config = dict(
    n_layer=12,
    d_model=256,
    n_head=2,
    n_kv_head=2,
    head_dim=128,
    d_mlp=704,
    vocab_size=8192,
    activation='swiglu',
    norm='rmsnorm',
    norm_place='pre',
    norm_eps=1e-05,
    positions='rope',
    rope_base=10000.0,
    rope_fraction=1.0,
    qk_norm=False,
    attn_scale=0.0884,
    bias='none',
    tie_embeddings=False,
    parallel_block=False,
    extras=['capped logits'],
    init='uniform',
    init_std_qkv=0.0245,
    init_std_o=0.0245,
    init_std_up=0.0245,
    init_std_down=0.0,
    optimizer='adamw',
    lr=0.0019,
    beta1=0.9,
    beta2=0.95,
    weight_decay=0.29,
    lr_head=0.00673,
    grad_clip=0.5,
    warmup_steps=237,
    schedule='wsd',
    decay_fraction=0.415,
    decay_shape='linear',
    final_lr_fraction=0.0,
    batch_tokens=65536,
    seq_len=256,
    doc_mask=True,
    train_tokens=270600000,
    steps=4130,
    dataset='wikipedia_en',
)
Each number is 128 + 24 x the weight over the matrix's rms, rounded and kept within 0 to 255. Layers, rows and columns count from 0. Numbers have three digits each.

# k: layer 5 attention key, 256x256, rms 0.0822, rows 46-127, columns 0-31
# q: layer 5 attention query, 256x256, rms 0.0865, rows 47-127, columns 0-31
# v: layer 5 attention value, 256x256, rms 0.0514, rows 0-98, columns 0-31
# o: layer 5 attention output (transposed), 256x256, rms 0.0477, rows 0-97, columns 0-31
k46:084149128110117066115123126127118120123095116166100106130109145143117096069073124142123120120132
q47:114106135133108151155092095129150124125049162121141106117181138142135105138131104122138133132149
k47:156093080118119125132121149118128131114137117104129120151100117110148108136134126134145112154116
q48:120124127103142145142163122136095115134174089110092145090089160142137167133175104112147122140117
k48:141107161099113137088144116129130150171132145128134113149181110114156161111155142135130119124140
q49:111125133114140137107116147151124154163139152156138172101138106106121106183109128122110122128116
k49:114148117109107130126106081114114106127136124142124110152087107145153096129126130139150129165164
q50:118096141108131102114162108127124152141136146162099133152130132141153080096158122129161123160167
k50:115110122137110144100144134131128087163115111093111110137155105120079179142137106124129105108106
q51:145086119165145107133121133121139159127184120062125096144127157125139151118132132151105118116125
k51:141143132126134177179149088136128170140131126123158165091147156142128169156192111073138123138105
q52:113153133140157154078132140162142123110095129176139180140187138090142114137109147104142122133111
k52:064114123103136091138107096117104087122097171151124108163090098136116079131115141135120130137139
q53:116182130170141108158092122144170147100096146077181093202145133169186155128153132125124156122140
k53:173085102129103125125156152103146152132116145140141138095138157133120114147102085102124095166162
q54:126148139141122147116106144171160153136102124151130091162147063113104091131101131150130157122119
k54:115122086171112093119123158166098091112137142144138141083100152117154098135097155167126111136126
q55:165141139126105120128118122096138143117114146160146119154097120150113127139077144126148120129116
k55:136177133164155144141118153120160121168131143138135134110153132125134139157142123110133122122129
q56:149128118131135140101090147131125167117158143144104126106124097094128150132105151149143129123154
k56:137133136137133148163111067108100102133149095159126152112151155143138157159121140127122135144143
q57:118140116143135116130141124145120138143112167143076150166151141112157077101100121145157124146182
k57:119100100167108154090096116109104117146106160136168098130113128147148178136087121120132137134130
q58:135150124109130129105114131103155126101116135158114132133083120093083186089154141087102121105071
k58:118196124146175157121121143136138096095120134170141128114124137152140108132101152142166100110139
q59:136143113114138155118093136123179154129084140159108143130126123134125133112129128129135122136145
k59:125123126153140132128125146130128111137141138136150117120135123109144125144132143103133128121114
q60:122141121117154107149116140133127118130126110143125114147070104140137156091120111136119116120099
k60:141115143140105132105131126128125113142148131150136120115158122129142135126119139130150126120131
q61:126133145153152136120120135128100140208119147126136143135158138111139136172152110119112160128110
k61:101090116067101071109177112116153115122139120121130134161081129137137092125121123164156106105117
q62:120127126113155147107112116124088148098109146131128145107144113105130139147120154128181111122123
k62:114123150113156123147119102092124094081143064149096123100110124132167135125098169133098136128150
q63:139101131130171125121119153134161120124118129098119132157120130162118116127107135128141157122095
k63:106135160134147106127160117141119135143121146137129157105128094130126138142160117117122129138107
q64:121101162116077118123144140146096118160157098120139124119148122117144065151170162142126136108121
k64:133134135127140137141137119121136138119123112114120138133117134109121126128134120128119112124133
q65:135121131115122099104133141140119131129155143136118129132121140118127142113149102119125141161117
k65:134181120138187185118106096113178123125082137141113094148093133151121143125098118127113134140148
q66:124136135124138121156138109094140115128122129106126122127114147120113148165132127105105148113081
k66:093085165100090082095153166167117180142129172152137138150143086133144084108144147162171133122141
q67:130086173112048072116156158161092134164138137126126149127181129079131064150168171139168122073116
k67:133137130123133135142126113100138134119124117125124123135106135111133133131116115124118119129128
q68:119132140137122105097116154146126141131153128123119104129119116127121146142164153128105108130119
k68:157156114141145156150133104109141128101143117114135132090115149127118133108096115117111122128138
q69:125121112133166142129113131141136135130152123141113088130102106177141139092126114130084114139122
k69:125132147137115121113133138161091129156123139122133124098154113133115136134134116131140144132129
q70:119088105160165098129137135141130159140132157137126147137134124171155101133103117105131115152143
k70:140117118122143146140135139094130140128163094073152151126120152149149175127157106130130121141130
q71:170181128171135157145156145120174107152111092117105107187135194088107161151147076151143126154114
k71:128116122110084122115134113111125153119070162144147111129126119174122164122125111091133087101129
q72:157175112144123101145137132138160139143116104128158144180075160145090134154132112101125107125118
k72:151127128110117125099151147140125130142115156145122104113151087134126122122104117138138115115128
q73:105183105147148102145127158133194168140104175157151149162118096157112122107139107114108130121128
k73:124062144139124126101157144119129121122125139092131145139123151124142098145095104092132072145141
q74:154123115109132082158155137141172139063113151148129125135126121136106144127134128086100121136105
k74:100198140141161157102100130124115155116123178119133124099155136169107101103099125112116130131132
q75:127120110145151163131131127149114118166151079129153140146132140183170110108103100135104115123162
k75:112134141099101126130138116158097133146168127110112140130168100145114153125182135136175104128104
q76:139136118122104073138143118182109164112140114139132149085142105081136144114133163090123142123102
k76:117106148080110136150149122078146141091123112106091125154151154133097123093124130144130126154162
q77:142133149131121178134155165163140128125125079151149137088149124107110107075147143135113117136113
k77:088178089112192136147090114146118121155100186158124149150128123176145126181178137085123156091130
q78:165138124126107090183157124144165127114139098100118119116114100116124137094131126132107148131128
k78:132093150126088160131117136134133168128112153127146140122169156138110149130163094079140132137116
q79:129160143145124105150091139167102125151101150128120080125136143131142126124132130101129157134130
k79:137080102121141097096125141118151138143101143143153116130124140103137091113069109136113159123115
q80:104132145090112138109116131139156146154054137092158138096151106160156116116127169114132119113136
k80:171104152166133138110107140117134107148144122158106126108150133100116105155129129114135150144124
q81:104121137171156146117134100127068165135172116090158090116184130128133143165120071145125144124144
k81:149104100113126119158148131132146146141130117127135134148086150139139117118174149145110159126115
q82:119090124119054145106168074111101142095101119121148090078180155122131162144117099137105132108139
k82:171142095103102174164112120127098124122111116121117090144132145159117123103200140118154118136160
q83:151155119114123102133145130129115131088177098105118100109103089075097165181196138157161048112141
k83:122191155150099105119099149100097119138130086148086119109165139132156138068040194172060189119128
q84:116124112120144125130100152181134121161151139084075105139130107125167110088140121154145130143152
k84:139094150159164152067092111106083126096148100122151165075158159117118142134074140110087165108144
q85:114083138085104133142136106106130111071101130177140126142101119150116104154097125114160113129151
k85:138138156168138124166142148120156126120141105096092107127135098134125115121166122156139101114124
q86:153101127170127137090133131133121148096105106126136150143151139108168141093122133170150168119158
k86:116127121101159133145141096135188150130145134151149143127137164115103190162170112079128104096117
q87:112153128130172179130104135138127122169135156096149135081172131132197116104114139165146101115139
k87:134116135113123115148102132128091088132168066130136168115118126132137155108176136119126156105129
q88:132113154116125137105116112105098127125161149096125123160150107112124152152123155120106110090131
k88:136181134119119117092156097158110096088148136141097139118124113126096074106114117157139167153110
q89:102122124126141158149157101122119093102134134148124089139144103082103123153119140147139100114126
k89:130149121143119107120073134115098116092130126114142121098119150136151133093099146139131175154161
q90:140163134143128122162126102140123142105129156127145109172104098092125148133148117161127085077115
k90:117157159137068118113150147101127125118127115125085129119116139174160123118097141125130116161122
q91:092133123161147132107141133103124133110141135094139128152160118128179163126117108151122150111156
k91:130138111125106113126143115124137146145124104118105139124150182111074135114156107156097138122140
q92:165133138111144136130126132131154119125174116109158106114105107149094108104118142115103123131134
k92:150127135106102154103105117172060173106131127077099204134137152100119162119173126117130145115159
q93:129070116103126090117121096126118160135140188166095116154097134131131112152084135105153151098156
k93:152094128142110157141118122110131151124158071077173140110142143120097150084153125178148147135156
q94:106090132130108094162146129132109117096129114149114172110086134133104158126108148120114123084118
k94:112114165106125137174151102132151148112183098115148137108155125140124108118158109117146111132120
q95:096142112111126139116113131132181104114143139077154147116135149143116124093170169082110129128119
k95:150135135124133142136129165162088162107092129141113152126095099133136102137128116122123139149118
q96:091129096128105117120128129143124152121130120156097127109150117072140149133133117097134081110144
k96:144146081131116130125101132118072106106152141135140060156120158127154103076062205185099161141131
q97:131154118173156130141069141146125132186097118097093119162136143164144104145149098167157141172141
k97:141077098132149126098162172117128117145131128154184158112143130098163139156080120145121069122093
q98:148094151121151139162154127100117115090138062126123131117138110094091139166135110144102153136113
k98:101182098136138109091102113152141122129107209169167140127145137168158104128147134132180143124136
q99:115084124126123126123129107098142094128149132121078089159066137129118096141106134131160124122133
k99:111133144163096129134124140154112142137138106107154131078122110101138192143121110130119164114108
q100:109146121155132147116072105108113107129089150103121142114149153119141124151102138167170157094136
k100:118097154119163117182153120100147109099113082167127151126107106136134095159123126109147106150109
q101:155144133128168132118117113090157119092153135106137092126147151115030151165130114151128114125099
k101:132098122093161111182155132136126166081104109117091154147097108116142125121099114107105115112135
q102:034084115104144100129108143149134129139130176124141085117142132118116135128117146109107079117096
k102:157149137153116119147095127126095077126159061144113099078104085125151099104085129163134173137121
q103:130117131155114151130109134111121118138116082127150114140142156142137126153129098138128149138105
k103:114139091142133091146161137150172139178102161172130106121099086132147125138124139147168082134119
q104:082075102140158102128110135157121160118095152132139165144159175089187126108150151128090102119112
k104:093168091133123164117102109093133089143134111143175113105116092135086109120086140122168173122126
q105:143123128141128133122109136175074121145139135144138122117128144198169124138110171116151131161132
k105:125134139103147102136135140127128121162178085100112134092183079097094156098140086153099159112153
q106:168113126156125107121149141137087129181126115091123173151118146137149110128157128141112109111126
k106:112173109111104111117130129149095145135160143132123095108128106158146144099130142132158150112060
q107:144075105098095132099164146101183114082143103107128128132153155139121124154117146110126087169156
k107:138182120153160133150075140179121165134134148137119122108116077099117142098140118163102177109130
q108:134095127138136158080126103129101156105105133117155174145161134114124114160131146155182115127153
k108:139118123105137137169119110110133101130149106139111132136104143131155125142107138136123095128135
q109:126168117162157142163106166115107088136098109087183145133124132124157125116123151153149128110109
k109:145113132086106098123123127115144115148129111168128179109106123121139134148131149089163105130099
q110:131147135168172149123118133132137105124140124109189150197127126171170121113128120137125120147093
k110:108191136124132034105137128161112091177144127134082149111121104110138149123132154141144086107115
q111:105137120108142149116140130136120113121128145148113073106129164111138166151147137095112127127108
k111:153085125125114132128121112109109148108109117131139115109130128129123119099107138132150134149192
q112:067117138107110076094096147136134150168133144133156117146103081203146094143126166086096126131130
k112:187106157146103164129153104147124096138151094116125125098151132085092101132118123159126119156115
q113:144147142089098110152113106171123146124101120191112154072097086128109099100103161105127151107148
k113:146086145142114159099101150116125124109131131118133108135175168125117109125123138134149164134135
q114:107138131132124096130110124151155140155117134156081122105107098179110131131155119128119129122181
k114:130068145165086140122178154125074140100147086082114144154179119079125139130104084138119103158106
q115:151119129152159141120130128113116151139103136113151115152145152159173129121151050128135139129159
k115:137118095125112152084125120134132153154162149112150135138111151125130181150152175108146129135128
q116:153146117193150202112101135130115115130122104107139097166148150129174121112134100156125129124161
k116:128133116133143108124124128112127130178144148154129159071136123141165138190158148150137136109113
q117:128162115138117126142116119110118139113138156182167120133116119087148145065105110119113096121119
k117:146096153116100087126134127087139083109131119132103131151099126159170112176106155110116091114115
q118:157174165137139169127133121148076129138114150105154129127154088112120175129122154174143166112111
k118:147125124092141069086109126134135136097123087192089139120127172176157113130124110110128128106163
q119:159118135117095053133169137092176151159089136123134138162106137130123114128108117095117135130126
k119:116131141151092158165128128105192139134099158091101109133129139148103138145144074121109121125134
q120:141149109155177167098124119127126111150156138134164117096114125125071144134153115169118109119130
k120:124100162108140096110144158098098147102122041124101182138130114120144126140098144152124124104160
q121:080140119119134127131125135111108120136159130098169150118138169158131120117136134124128063120139
k121:123170130131110122156128151130117106170133074095056135136129070149113117160160129123123136125087
q122:128122129123156123102149130086147066071153118127129125135117112124111172092122171112155163110118
k122:112134146102120098089144101144101171078129143140096127121145148119113161134101088135142128128175
q123:081098148079094123115134128093152098123132119119124108085105114139076136151136133121107106126108
k123:155169122148138137157122146157126133127118090122131139131110140115135102097160156146137154109112
q124:126144078148143155154137131115146088131118125061150110119135166154132145126159118113133130119127
k124:162123116104151113116120153097100156126116103115155156112085118119140123099131138116115143134132
q125:104122130104131129115092121101134130107141131104130160114142121140128139105117171139121060138134
k125:149118119142166165175112132136153088150173119138141129120132128116143105162171111126145114117065
q126:131111158130113137097122127155100125143150139161090125164147128158143071144135146153148194169163
k126:112087122133144129092186109151105128120089128129118124125152125109103142154118089122121093125151
q127:161133112145097136166107126128130141104109115130171131138146115148156092106107137110110160131121
k127:150121108090113112117135121156102132110136170113140123118079141129128137137128145109148114132121
v0:096099153133140121137148125144181113133112106142148111137143173130170164116102145140151134132096
o0:151108095127107148110150096139120144077096155150135129145131131098148152150109082136105134105129
v1:124101105126154174136112093147117122114097149150138128097117128114140127139142147121138158111125
o1:169135092156148126160172155103102136106142150154149113155138113122143150152092088133132150123134
v2:132100098154164110163141127108149197133145136142149129161037102118177178133118108158090103099126
o2:106154143140096109157166136173170128154102181162107131070115182125103128181159125112086125130140
v3:110091147106123124102116137156156078127114104137129124084169119129106095124127125103163136098139
o3:137146146127090123107127143113179125157135114121121125132123120139097159124105166134130202088122
v4:117138106149127090129122118136147143151117166127079137109067110138147121144132116166116149113102
o4:132118148143109095143125210202142146125135147126136108112143150146113105149129142113102105150123
v5:127131149183095130144156138116146146140097132148159085161107124130113101093129100118089098096152
o5:145167148118153147149152144073138136133137119109107141099145133116175068112134147145144082137156
v6:132121111138129158112091099114161137077100157161064123146142172155125040105120141133087130100123
o6:203127094128113149117184149091098139165097138117092149111133104136121151141091152123147178151104
v7:152141087121153128126128133140158132138105160128107121125058119119150108106093142127122136164093
o7:123147092123152150095125107169080146129172146165102170103109092171144117129117088100137126146116
v8:098141156177133128093128100112111126164127087128087167181124103123141139163116126183091126152132
o8:139129144164162111088155086115128100155124148112116108140128126123125139154138158116106097206113
v9:107136167073107138105160105155112132164114117133064104116134132152127130159111117104172116136130
o9:121163205119150091126098135169139125108146081154129136107158143134102112115126181093163124167111
v10:115101130152120100109194158137123119133136212103101191155113164060143145153166136123137108094120
o10:123130075166088119145091106109161095143125184128151132197127142120124142149137112136158115107110
v11:114189159127134145094138105094168113093120070151085152120162111108131114179131124100145187088155
o11:158102101154119190087118135101106106088080061156121124142131128121091135149096138113102125147122
v12:154138131173117104125117164111156072144129145114194131145127170117122137129127117120090105104105
o12:140122088147100138118068137111151125118145112135174114124118157112134125153145150143116130158136
v13:141112138164136110093151112145129153100085151130157095111138147148171127132082120140189110146103
o13:139151140124123117078150116071135157080117127183106144125114163134176137154124162126151102134146
v14:149138121181156136154089113104112100104126140136139138075151103124136144125115093058123115125151
o14:112159146128114156126098132101095177170135117138131129093135124116083154108147173083123125159120
v15:116160130158135115105118162093133083105102105116116102102134093100159131161115101117113157140136
o15:158084131104110077138143115103125090112119138108082155132087144137150133153070145118107125114137
v16:145084170127102118139150100109102155103123176180119052140093130156110119133121141155151164093177
o16:127164124100147096111173178128127123134099120147116111096125130131163106116104160168104108145132
v17:108159118170127152174087164102111177084121111153136125172093147091135158132083138148108119093117
o17:145083099082124124127140086162126126114103157113134095127118152137136152121155129093132109120147
v18:110162172127109084109154114128162180110131082155141128134126079137139087135101092131132060115143
o18:140092161146148131091156121077122144125128136148106144099138115125144126105166100102144103112141
v19:096113173130081083117141169115105137104134153126080090163129073146122116144094118136122156118126
o19:120100087108130120113138111099160115118122132146115116138077125116145138109113146128083122142149
v20:082140110116123170095134101139065140102131140100145096117168145137146142150147111151149089116162
o20:121103113140118150123125147090114154128094084090142120137130146112132112119150136125188115124145
v21:152113102120167111136091128087090102141139141114144177140096166129129104148124120185127126147071
o21:117166104140106155131134120167127129145102126145084172126108099136153135121129103142135131127129
v22:069184167144108150138146149141114177080138135096057101156113082086214111098106133124138176117110
o22:105150133132129136096136100145105169125120104129113109097087160114120127097087136117141088117143
v23:121122128140143125157111144109130106149154122138149155156085155172119081099100154144113142077154
o23:119149143149138188148100100116107120179105146150111144147142129111127126127087082163102162061150
v24:107136125143131157178123153106157129083105107123089105150129155107119123128123101070112139117086
o24:115125082095146155152131135110152084156111094101128134121113110128112113143111145130110172154103
v25:137115131119112098129137143165123084108142189117133123129122122101131137116155116149132119126110
o25:132153119123125142157129142098151117112120167134097133128092127131181105116132128166139115111112
v26:111098110113132110093061133158134130175121129100158130128113114097125163146104143159139129130122
o26:095128138146117117116126112143140112129159139100146126176121133161115160093148089171145131128150
v27:146132118141124118126129133109170121154139132130107083157109108123158100092080132162092100099118
o27:144130141178127124139156143084138124141178137108153147134144115170161116104090128203134105103123
v28:102137111150098110121116145115099137140106148116095110117157119145138128145134107155107161116086
o28:091105120126166100129158129100156096149146131126121125133129158105164111143114169132073100122107
v29:145130145131141124129133153136130184116122110085143133130171155090110153163137144133148147102100
o29:118103107125107144097109132087148098102116120109121140109132142125103125160136079115139130143114
v30:117142113125175141130102166118095127121170126083102123111120128094124151127184105108086106118128
o30:125088090150066106127104112139143135125096140082114109081092152118108133164136090126111156036140
v31:120072090112116111122112151161116095158126128117172116086124122119134116084073138065097105127133
o31:143068155141179121143112181130086150108179157123160139127136101105110140122130107098151156085128
v32:138146144108086131103149138116138144116146148132117141093173159151122140097131116108128176161134
o32:167154171159161108091128076145113131149081114159096123138140147127116108111125130080129083102130
v33:138108137116158094086091110164130151164123110151134118131142169124100130151130132127136144074165
o33:115122105154101136128135112114203131161111085112106111163144189123094162122096166152114159122148
v34:114136133144101160154117142125130108181143086105158090140131132133126128079124143128147131116200
o34:134127149146140177139111123115112134158159145105107118109147145104076167149122100124121151121152
v35:133119124141149191158089145110153105118069135159099139152095123144120082128103149141125143149134
o35:148161145107135117111163139131081116167145126150115147131119084153121142141123105126112170103121
v36:129092171135086139099138148137109145173107082106113092124146173117088096160146148126157122119125
o36:159157147128142116100107136112151133117119063119173112153121175097121141140115161141109112140127
v37:113141090110112140099131147141143146165090148095141134112097134130149143115159182145141132146135
o37:133132109177107114139117120139118101110119127121119115127100106112160127145135119128121095059133
v38:134133154082105083089182096141109149141126116133111122140160144126132105126162098128179124152132
o38:112137174124132092151114141164164145128118092109123121142152178098141091133094202155125118151130
v39:097129127140136121129162122136172131147113109133118155154165072140137117114061102145167081146132
o39:118121183150120093114165098127135096134155122162127122144169104139113149117155161127123136148120
v40:100092115098128140164065109131149131124112143117238104110178139189120107114143148154123169117155
o40:077133124088076129136141142139147123128136143118125121126148091089163139120116108156113161106131
v41:140086137071090105109136181121112123137116148115101140125076157121108152124143129142138120132158
o41:109139168114184113149111174185159108128095119126143087166055169099132129140123151114110117080107
v42:178112122163141160109083108113095112130077138108117109129149134121167163150135110135156083116144
o42:144117133149142154146136144107112131118119120125131092149087170122091117177167167128121103090146
v43:138153077122148134182075122130131131069145063158168146124088145123145092128120096130131131134112
o43:139110103145120145139150127129079134140151146151126194096134108129116163125133095134161176129132
v44:141107122188155155116079142079078085143107152070089134188130166116125102102121172140134160123130
o44:099185160166121136132049073106084174176135137106142115145163161152114139112102136182160140103135
v45:128106058124142113103163071130108084115143166113109137136033124132120146146119101148180152132130
o45:121161091159093168144125170077142132146144164139095146113101157141149150167147102157119143171156
v46:140124135133123123107109101115087085153064137125137104121185122121111116150155141121103123104148
o46:122097134096120132143124162149099124134103128106130141123209078141140137105142143154093150121101
v47:104139080208142130171101186130119115123109126148144135125122100050133075135090125142065143133135
o47:088132093140136167145104114117127179186165103126134157131112149127147160115136125105142100150164
v48:123115079132102143127183089128129102146111135139170118143102114205129112133121132186180136132157
o48:160124197123114100117174189129101099097136124124097136120183123161152088159119133158148136134159
v49:147129124211145109143132143113123140088163087179078113139123100152174143117135125150170152176173
o49:169161114131133115125134129115139138154146100118129178153146144129152156134106127166131138148157
v50:192125122175101121116104115086099117103158087148148089091169150101125174211173067138174143138128
o50:139125105142126147108101159079145102077161101129164158152144158125128101174180145143104097168137
v51:101087153109076049137123152114148124104144107204112122093101094131111137155098090086135149111117
o51:087192205097136107164135134143165141131147116170113154113126149114107139073121175125154128165117
v52:131128107116117132120148104171113114115124153105129078113146110161124077119096089081144127149138
o52:138132137138151089120146166113126149128158069117147146131146152149123124087125151143119121144130
v53:098085129126100121104159146106098190069141048092131127146104127120161137099111146114166161111080
o53:119147158120135107127090140122115110120104087117133160089147149127114106134096141138131125133117
v54:142107123143117123160140168135141128145134179088113135138119173113091096103085124142116151141192
o54:167144167104146111111104135196147137176145178104070150127145146097107099124086086122105140142121
v55:116121082113161119106105107138176097063123119120179126106132118134133106089131133116138099126116
o55:134152091116124161131156124108134143089100098129137100141128094120179120151099117136132122088116
v56:135146111125176127104086124154121140111136135155149112093134114155106120144160101111164092087165
o56:119132141146103111134127128128121195105109094148138116131105137126148125163156178133143106073124
v57:170139146135124122100153111131100109125132076095153129124163154127103167145129090165162148155170
o57:147150148130193095093140136110122115098157100114105149168140199140110181117148130183149131139168
v58:098101136137133132099092109134072094200104143061130159130091103160166118095122139165099136084188
o58:101159186179130107140123120151125153207098167075121109141129142179103127098132141135140167108163
v59:136107129083109096152099127164153178102119151150178084113117097144098136128103142116137126117166
o59:108123151107092129153157117147113149103117116154115167105184117137151147095133119125161096116140
v60:078095093102125138129116149130155145095103148149162092107169113124151136103096173119162130141113
o60:127116097127158083129129142136107097094122132168159128150148060142140106158121122117103129119095
v61:140137151118166164097095122112115091167144091143145143096178119134131104110173149115106111099167
o61:166140143158095122132122111110132122143114091107159135135107128108137113145103130141121155071130
v62:082122139132163148129148108164142135107102118119104113098180103136098154134103129118098172140122
o62:112103130098131102101154114123131136108144130104085121121197099098161124116106142159131094127117
v63:154108094123087159126129123118089114141126141115172139116133184125141124140136151152143127131122
o63:148147152085141149112114172135118096126170122104141153165165135134129118118122129123157133136141
v64:105140116095139144147108108128097121111127151126109165101135164139119128099110140056084131130125
o64:136094103111191122128108100114133115169138160130142128126100094161095165089147119066155157117103
v65:127144095119147094139081144134124117103127125146144115131124142102127119124119104147139155109099
o65:154105143114111153141162121142138150118170162149132110157109157129150131098122134146147130104133
v66:138176108113221089177125102121179144114151137121129131123070059122114121087140088167139171113114
o66:138107136092104161170177122127120152090139132134095115054066154133157118164113120130112132147132
v67:073128120150117114121157140143116108162197115135079128133142124132165154150126132134125122151106
o67:121100127113145125056125136118148076162144137125155100132163135122104074123102096110124138193135
v68:126119160129150087116106089157146154107134197096120126129133070087126092200125122132109137117093
o68:109144113179109091130141092125150181098116126094118094105117167130152124111110127156142084139129
v69:171094127129083122148148142064096098098175111155168114159129122140137143084128152143108171170096
o69:117111085088112109129123136127095110148163170126128180110106078117149107105167085137100145162130
v70:133124118095079125104151110109113102112124144096144156108135167115136104125133134141123144128144
o70:150123157121133129139094115076115136123145151103120120130106141112141109111117091123137091126119
v71:115089106122153137130115094116097146102184125125135162100121143107179130154137111087115080096106
o71:120104124134054123113103123124162089149101153120134121100109136154082151166166147092135145074129
v72:118164133139133133144129141128159129149107108155086132153133093134140094144081077114145120085108
o72:133126167110150127095132137098139108130145123167110168135146138196135083152078137130111166093130
v73:048124100105119130157172131175107115126157157156127157114130121135152122143120151146112098137091
o73:140101106091113084119123102133154109114134125129110137157143117155174131100108085093192132099152
v74:167180098153147101143124122100163096097114088100143116135139129142096157105125143156141173191103
o74:153116132116193142123150137129083142100130108119115138155131133104136164093133109127138140173107
v75:155164157113110154102168081138139124153167161144142116078108138179088139166174103151124108126123
o75:123132132146101123126152147120144082105108118078113117162143114173140149133153160110162110108136
v76:150181136153178183136112141116152172123137089144115141083162154151167107102105153098149154128149
o76:173147129113131126106119108101121131101128090129136149133103165108110153145088170074135119115119
v77:140129154142165080136133104116073143085148138153131128155110069110110162127108078123098077100102
o77:117087123148117136176170122076150155115107104113126099112135128165118140132152166164114095097157
v78:119083128092073100117137094163141122146137187162145079104102133121083172140125090123152095124130
o78:128108113102116144089164160149156108127127182133125109129120116120139115137154158127134063118110
v79:087113132112076174081176124130081143141180141074135106099142132160162144123138156147145124142151
o79:126132138115133099094105138134135084105142158085114161139126137130141093123158082132144119097123
v80:116168143130182098151100097112120129120151104170091159127122062121138121161149091091141116118120
o80:115111135147112146118165107114100171124106143197099151100101119141115110103146141102128134161102
v81:117124147095129123103136122137145179153109149119146140112156107147092094132193158169158131155067
o81:119136149118113098142153105163159157096093115138112152122136090123213098155105154115113075123066
v82:123151132153096153128143160115144123167160154144094059109107131122158160096095116090111168151129
o82:145141136103106138066090126124124190142145137142158111132105127124129117068141102104104140161156
v83:129157087121105154147132136122155077170134103169098149104137114134136122074136143102124118178145
o83:150129145104144131118123141138110120178156125155122134126106065137096124119142116064113188167140
v84:108110101151086189164139202113117130076111084162156063133065153104141120133075126123178124153155
o84:143171132099162122095141152153070096124149114173119149135128146110156149101146090127150164087127
v85:081136126079194141118160113126127159189131170116123140104150102120121129184105132088082128114133
o85:089129126115110095129105104121137128130130099158129136141148147128105115121105130112095138089157
v86:125121134108140142141124154117137147126139133160096118154122109110103111124114074129140119100118
o86:131135139104068162117154122125171135159101123122081119089109146104115167126154127147119171111130
v87:128144119109139180132110142150138094143099130081109150124123124132101108074158164126137124143130
o87:121130139103191139119115125130122160154157140083108150103131094126104153109122077137155170136080
v88:151074135127126105103153111131110134136102120109149122127132132127110138145126164136141150124116
o88:131128090115148111140108137154156119109131114127132136128167121174143163143119144139124120126130
v89:173107142132125100089119144111120077133143128137103117089121131096086114127155157153137153117165
o89:148168120188115164147132151101142156128119101114165128166085123100134132122131143185126130102119
v90:159118143156108115160108181154139135086153119129092143122151201121124139093141119129145175151113
o90:142153105070122090105120114141141111106162151130087173143127127128146141120109131125183128133126
v91:136141126155148102174151149117110143061087112090123172102139112085156155120166110144110185132101
o91:155136127145181119138204137160082146101099099090087147128152085097120179095124126134131106140113
v92:126128127091093118120139168134115105154143173123151141097144081138116133113180124130101131120150
o92:119137166162094116163117145153119118132145153129102134106124114107144091112158114163143082099100
v93:158151140140168100103132151097150184115107097117140122148116146112120156132068143116164130145149
o93:118121141137146147114116081119128122115144105118137131141129175150107158138112145109134096116137
v94:131140121158115147144127131127136113102089134152154097122164139172132089085137116136179135144170
o94:182130117107171139144129146126089166102152093162160158180157111116200102102114143138140123151131
v95:116115145085123146105192079136103103104131176125201147108132118144112150134122122140140136140105
o95:125155151101116148120074134084143170072092141123142129136141093157157115133171149125157104136125
v96:117120161115075149128108125120119137184136104142148129101077095100171159119087118098127056155142
o96:078094180163152139135093157118069104167124170169141140094119085141090133134195100092125107138130
v97:100102099162091147128184135099082101126098157101145111130143109080177200133125164147196144160109
o97:081160151137102068128105133113084113127136133115126126144161132157122128139151112116167108159154
v98:115141091135142152098132150167109109146114134108097135113094142089118169104134154146134112135092